Weights of a small GPT-style language model, trained from scratch on English Wikipedia: 89.3M parameters.
Each number is 128 + 32 x the weight over its row's rms, rounded and kept within 0 to 255. Layers, rows and columns count from 0. Numbers have three digits each. The size before them is the row's rms in percent of the matrix's.

# layer 2 attention query, 832x832, rms 0.0291, rows 507-569, columns 728-831
095:141181093138105129093128104122123072077175154114215115110104142090121082182144150122131056149141173117169086154168123106178192097125135120103174120119132094097131090087199177099121146095117090115088145060114118142124110109186084175095163100175149129129178077162116089163108133138135164100140132098154181135158139
093:161156192127159093121140171170169088143115143039164121150116174091106144176087102125101255100128117134138102245143138074165118109126090195091151093113159091142146121174126081172116104165121133118138170069082118118133128107197061138098172110168178122113125142128093079132112131114104146083151101116074126145134096
101:102050073138123126152122119084108191107166123114118118144135098182161108044130147160150114158074175155080118143091129134086158141186117121134173131135213115154158092157145101103119094086119179141138167139110145085145191169100138095103110119123100158118176121211107193170139103099087154131138129152193079101121114
085:148120093132148059082112152111126130083149146116147091147117127160136092163128127134129102155136198115157121168089120127193080106176104143121164106094209105149156120102180142098158162123105148128110153057062158154150138156166078143085140061131117181148183132133133102182123127067159139117142104180108101147124061
087:160116129140183118112108136121137162091095161145079101150119106168145100128122114150154111214179146113119170141107111115073110124203137148135178088078191144162138124114063090098129133100130169156207186126156216133121097122123136073156142142083144135163118164084144143120146140166133105094068196199107171099118129
097:119165155117132117098122096131160176119113116131099147178073118198137122075136116134126100126153121126089110125160165200112131139115133134104139125120198109118073105127157122109174176144200088137117157090117124124168120092115107132131151132152108103087084105100157092126117161110130107113108148138135085111115178
089:121186124146146092127105098156103135103118110191107151136129148121131137152166061153090113133166175116157143125116100150165160100114086077124130116092116101096087087115141168087114124107146159138179096181115108171080170132111152095126091146110114139132094114175121158164119089136129074141136113129095192182123145
100:095083112138137093133119146093112100106102130140169099133127082132144132075188193127125141128124106159124127095141202186079100102132168153157132151162087174112147105134136122173118087138102098104129144108177156162120056068079116079119102110188136115115097163062163102128099175124146159076131125144202090125122124
099:132127128159137107119132119146145168181128142131076140092080101156125138157105134125132140106148103139112122054150139169148081106149068081108118148199160132137077082101107167094108120127198122089132119115134107187081060163090097091152115118083150141082108133145147138100150168101052126147099117100166086191113220
088:113130129164103146109139107126141151157121101188150162116128090198129136165088140134097168067136133146115117080142120140091124062139121077120119165209136139160058121105084121118118124125176087155101120153152096161087003104125090136155048135122129114103105189157146112088118137115130162122101102097206099138112188
085:101110146125129095140124150103151085077112143135133118115152137123113133119134143177080174120141126163137137076153185105121130100122127192155134084183119162105154126182137106166126113144066127113131132082210130115133074139139072089111161125187170112067130160073121158102077106076139137096086171170140121136147109
102:128110125108121116105112153107093075095116164129082108126134131108165067097165102110110114134126152108134193170130119118204116142108103191123034141067145151102115105119130119149169104088126152127136153091127112126114181102071108144079137118145110160161109100140157137201147096099152085142104139163111130120070100
098:108134076108097159093109094110178188149130146181111132140088119133154119154135120121183100102134112129088124083187180158120060173122120153122122162206166106152056100083093114100087117140186089120165146142132113137115119107135112116105136138095118108146078155139130101117134136125105108126131123099157103184095189
088:093129151113100132155156108110135190120143068121142145113115165115083172163085170129116111091148116140145090067139162140047133130118104097094160111206144131175071155135081151117128157137104107112122161161161119143135065127139105097155104153095134099125137142116083148098117153127082150134086161103174136101152131
090:116169172122138098142156133136144136135125108110173112101136150098085137209084157128113136098136176145147104094120138088086149097115137112111155086171165140190151179144128116135137150126039090130115145157191146143126041122138071062125087143139144130089162144066132202070122120123081157131152126158147146065149120
082:103148079112124185121122114122150138125161101151191143143197151109129146153103126117175147094115135141080107112139156057119110170098158111070137151142091046140083151154091095133042204166122061153118150168170115074134116095171132123122079117090093065212128136170093125107134124142128150132142138101134115133113142
088:142090118171130141129131117163158110148179130167076155115113133132147126062107134125141143120135095135160099058118161157137088157086111113129121147136141122090098145131049106119062134148185154095137097112104084132146081138092165140134150127098129108147059140214092052139160157097126156169057101099134111167117140
101:150142104178154129130120149151118104112131087159199094144194108159162162132130122124157151104182162084146117158090112084118187154126136081063136151069036089153112167124093073128099195104148098215110121140113116100115176094150103141147089140137173103184108102098116143089149083132177098183189094133149154115153128
090:123144100127136181116101090129132121060144065146172127110173136126166115090081080112184097076120125130104102171125184081108103165155130135127156146122040098125053198135098102106059133122192116198129136128121114135142165115146171164194151131174144110195102121113072055126172128157155151141106106064192148127136111
094:101097128127123149120142155095146113138140168135063127150057123099127153088153151141142147144107097138089111059169130124133068147161109184139109135169196130095120089147150151141129130129146150042101122055132099138141168129132154087117142110128112136122100145147142139158107138125086119132125196073070080186104146
087:109072136151117144161138141122072140187148095113089109130150171171093148069096146141180145080153149132113116097125129129129118117173113186146153172107119168103104140134111153159133055066075122137131125068137180113202122097114075137188123108120170145112131120133116135114103155113116153124097125115149123104127104
093:141116072146144143088086083140139108137153098188187117160157132135184159205147116150157164072151162105127136155073123018120137141108121102077132158156045100146091174117056105087115149113108097200106063129178125103080111094143143144145140144133124117134092128106102096099172118121201106156107153145153170102130174
085:102122142047102117128102098105178156094117101198141101105150071147156095189104111140139132088120123121148138171088166118128151112099114111113141117186097141164097108105110056115160104155143121131145109123184087149081119123148145170148175128154086116111100162080144040123165111182160185118105120147154182109109138
081:145140162154150094116138166111148129123139166099160136064109029155126094171141174079047140149130096140170124101129151185136078120129108100159152117099166131135137073169119113124169130166169201097149140110117127155103115099086163115102107136135121163120129147097185125134144153147098165095107071171088106087159173
112:140085088144148137091098171163134094195077228118089097146123090124180115103151065102131138160121106087120159159123137152162125160196131127122091140079107141101083087068120118130161149116136137134170094096153105146119210128106174131103121167140141164152113129112151172140148102147091093121140090145129057095096107
092:110137144146168135109057160155114140178075199101094146134118187112138110122147037115110133174094148088125107179127105154170158111177127101136119076063140076092100061072132149107138133121117157172137140143152159147131155146102143185101159161163122171134139144149108159105148131127108150113137079113118054104110140
091:132138113136116125154096107147119159134081112178128133146160160169112113171103149181154162078109082128105138177180124124155156108140073150199125175206070120139120122064154154150111076121061105110144135111166122132124124143112115160130109166122156118114136156153143109118114143118164086132109180169153138088115154
074:171135114106141153167214159096116096094164106098170095118118031132109133093131195091121094193169124182131152074107101156085088165131136118132138151138153182124185151164134115162127119180148210061140156180052101112087129140125153044133102081077109087114124050119153118153121144126109101110117138165093191141146099
082:128148089190113140130142100120145145191119121158154077165147054135166104151144152164119185124185095125123138128179131102094110195143097169096159166106081169113110159144109135094110140133120174135128127120151075121074139099144136094163125163116162121085134052201083188129122123145126096180071171149170096119141121
091:131103145121121061164145132122173150090105118139106110131100131126125086156122126122145136170157130117163150066131162113147067101098122159107157132166183127138095136091067128122123137147168120130141126100177144162155096082146080124165148108078133106105098141154126124138076152136078147115138146095073152092108157
080:163110129092096116156186133082130095065166086122113117125120067084121119101120190094104122180188109183157123050144140148114086137113130152089118121154207152095183129151115132139121134156171163075120157146078109124103108112123117062138101060077122116077122094131138154139105120094107124109120129108082212166139107
085:118169069156165183076090167132169142113109186077175150157135108140124117123118077135134121170112143148165120155128083098133096139142113077104144108102156121096142126139130086087072164173158140135152150154078179151080086147156158101089163105078059130081120062158116163100138112088153105110159150168082115104147126
101:140083143180127095149118123125173135134142110168136110153155115131170085167136136150118202047152129104171137139153162118106143103112127170155137173158074152182117122109103133115146101064110075136169115070164106075121146091135081145160082189202186166160122163102129117126116111127165135171111141143179095117161108
090:105091151080085081072110129138072140138114094079076131097141198085147128118156144151095142120147121132109128126106172150153133111136155165144084093160169153113120100186127198128185087092135150117076130099090109101139144117096136118085133081127147127121090152110125145171122090100130161126135131083142145157117136
094:153105119170106144163114098117176124108124158152128134179145106116151074160090099136160145105123100160148146153161147113084124136120118151149164193202071146164143149089065111129124109101093093108182066059112044065116145124170131121201135152174156105171105136152115083125101161157119124149091200138147122146161114
089:171124132043120103165158131119065049142162101076134122121124144075150133113133109096101121178147195162126130138076128159138182124121129097109094089109131128161182086193188158137196095109090142122085144147081106097176111138116161163085119101159099142119163097074103106181145100124156194125202129081174174191081126
073:157107109121098150180173137114107123103186134077143098133134063119148135091134153124122107169195165148161131082134078161071121183132103104065159136120073165080150112145178157103104132133162175100122111171061077116124113166151203113141089120097102097145149020178095086162148156118173116129133141116119135154135122
088:079094118123133123149127120092146151117138148127163084178100104123120135131136156195089157059140126150168124050209199133130116119106174204136133190171096154111109138159095107124063089137105091171122207057143123149150110146123031143186168140177156086102107162104121162102091143131187109109106114089178124129144141
090:121180141148120127087092100110081115095138118134145152136105179088136132093095102147125081178133177072117125093133132122110140120147152154108151069119128106143096130163142145109162116141144147176118152137112116105145126069164155175147099109150142067189184115150095107086121104121114118110124144113150152130155109
088:120090124123070109157142127111173085083133153142123067166196100162116071169101178129139194115118164143158138150122106107147236080122172143117091141124128152076110163178089087178129169096136134159127142121135127071195143089106065138129155148143157136118119102160141160145100073176111118127104102112131101082111084
098:089101137157171096110125147074114131099106120154157129163121143103099159116144149171086170129163151162130109098133114119092156098130143118156142111106104200130162141170122104177107121158040156132136128166170102113130103132134150118153085135166135084119136103054135148083068131066195130130150143167167137138150121
098:107137120138163109149137128125102138153141090137123109135166169107104170165080129140124160134142134123142109089079091101081168111144154083142161062079085162175147169179132125131135164126071146153105088156180132091149117158147133126159138121154175101102201095112101142067132095114125158160108152146124157105171123
103:136139146098108131161139153116106051038120149138129095118155091133128075100163139111107127155154180123176149213120106117184157119074147187132060151107157129082162123132153106130155120102119174113159174080108149089188201108089108152094123093169097168173125056123126180178113093120163097138131120144143154102092064
075:134131105115085212141115100113100170145143125150129151151103100117117165147130134100148080087094171150154097136176132167106083147122135111119148206131143139103070112098109138118108148164185125132121146194058093143119095114134143147136115127124128090162109103190126103158137131118136127135129125107170121134098144
097:111155119136118164157130131122125127108147086154175149132186159120091137189097147145124126082163161151137092112096134128079170084127112074126161110175112121157160142148125119143106110143036094137117122168152123122121030120143080086144093121142154105100155128127146131060076140127140170139125143146168146127169154
089:136150183091128113191155155130104096122148083085152139116169136140105129144135153161116132138137149126156141146061102140107191090156130098129160093111106131130212139154183144152173082108029136109121128129120119127110104147143128109112119145181114170088150115097114192074119137139114169135118118158102165122160107
093:139137165116132108155166183131093073087132115085161114088171141148096115106151156143090164157123122124146163178078065099154197094137128132161109099097153154139207145155155122187176118117051108123115147137124135106125135157116091120089150118132124166052148107136162163096104119103145157114160109173059166086145097
095:118169168101145077145153096170121197091149106087116162084101202123107121143070139093125084141145116130135110097155118165080117106159134066098180062136174111149136211161128138116186163124111182132102136150132157156140111179132136126177129125072104139091129120137093186144132156124093162141142130086132162108167165
091:121152162127147102147178165113155125085116118120171115115173117145095126187106175114092169092123139154146119136092157099107165089103121085156148085144146134219128172154115073156134141138081090138134134146158132135108055137142112089108067136138153125104145164038159197099116113111099151121153108191114169067152129
088:122151125072102134150130084134165215148122098156091128113077170085108142143086100166155089068114135125094120125206169115113124154143134138130134102194190112166086169162130118117126139150126118165151173139171097175134107155162102181153167137087088106149147152121100128113120157125104172118112152050137157117117202
091:090170156117102100172128144119141183083125094111166140127138185126083133146102140152115130083136145137147095134120134113121150104106095128143170121158180125205121147145150138150104113146071127111116156113170145153123052155176084114122095130103098132125159135084123209097103115094097124112168170153083140097149154
096:133038118165107142116103099135137073154140192122116126168115079138172102106159113138104145151146090146170133114143122183167122136161131112133110132120079160075132046126100169090135165116117159108125103121114152086163156131061130115120172118128112158112091094164136107180162118121131150134097079153111091116115105
087:147098099163116182101159142140123098126198106064109158134151087165166192086186157122128123175094098130138141069121152164112035178101101122129106131103068111107174155179133088151117180139143126101117083133052080129127120125116132084116124125065185131131105166174130074173096127088099154172137113170120086173153139
092:094189127141089118145128122130109166098124061106160156085127163104092137156100135135161096114119142148119101131125144038118167096093160100128150079139156107188131182147132143143122128133091089137114144129110130129138026133200098124141098112096117093173159160095113179077093110140121143103178143130131160127136129
085:128150173186181119150100131158154140138120094128128135117107187117115158159144125092141163109127148125144101105070143074140141110109109136158138090122194080146083140124042130071151166138117091146129141127192221165091083067102074167137106122156128151081124184115104166080159127095152158118116066127133152072131153
114:115183134134205161101084110160136172162062183108157116129095124101134139135119053138127140114160143095154088214141088093132160125208098095109149088054107124107077119071142142081152162139114162157139143184134128148093125174109164148111130136104155125155137092139091178093156097153154128133131067155134116034117138
086:094120129088095146173121111131127107077154085200129144127202149134138140174089129143145147062160173148139116147093172096103165091069116129114139158145107114164103148138136106127124105129097061142121132145211126120154096094149047137143126116158104109143103145066078122110106102142173139124122170137177203109145131
076:126132116108137132134096115164152117118109145176151145169190194101124101164106133141176125098149150108133128173113144074104172102134091100122124140126120161167112186106168137137105118125069093158182139147221148136135078145135094124131166144137118107136117182103090146068110130150123125160131159124164140071123130
086:107095085076087119123150103055128129103141120137067082135128094139101140089144125157116072146087106164075154081165130147145082145100156170116114133207138133078143103122140158142092109161163129055130153148090076079104119140137137132140088121071095072141105097142132097162121120122139091116092217072147140206118142
088:113136133147186187113106109124138174177102163106100124110082125114132156117131053138178118133100128105097118160136120107117095154204120125130153135084103084119091112133103132121161150149148176182082127146104121129131162156156189135170148163143146131171149101133158133130145164171111126166130107123145095133136125
083:098169130169129158141137105127115125132087110174157133115126134145088112134132099146133171079091142131145121217171147103158140130131182084152161168164133066109095108080096151124109147140057100142135195088180133088148139103138112127165101187165098147126168114170147196133073117161109102129104131079131112131120104
086:125124115141134088074083094124196177101189099108104167145159091148136109147145121130039070102148141132152142140100122110104154094078103154119136078121132167149151151139176152107118122100199087150125090085103079167129061136157112103099165174093187128110096165135141117182112098079153132150141129204102131172180119
080:128097175074124088151141127106050099147103103076069118081111182101100106088111100113135128135099145134095151149108144154141183139136150134171092109096139137127140097152114171193208042091068132134097129128134106077171145105114130154133093138196143150180136148114152089164115144175130182109118090103157123176093141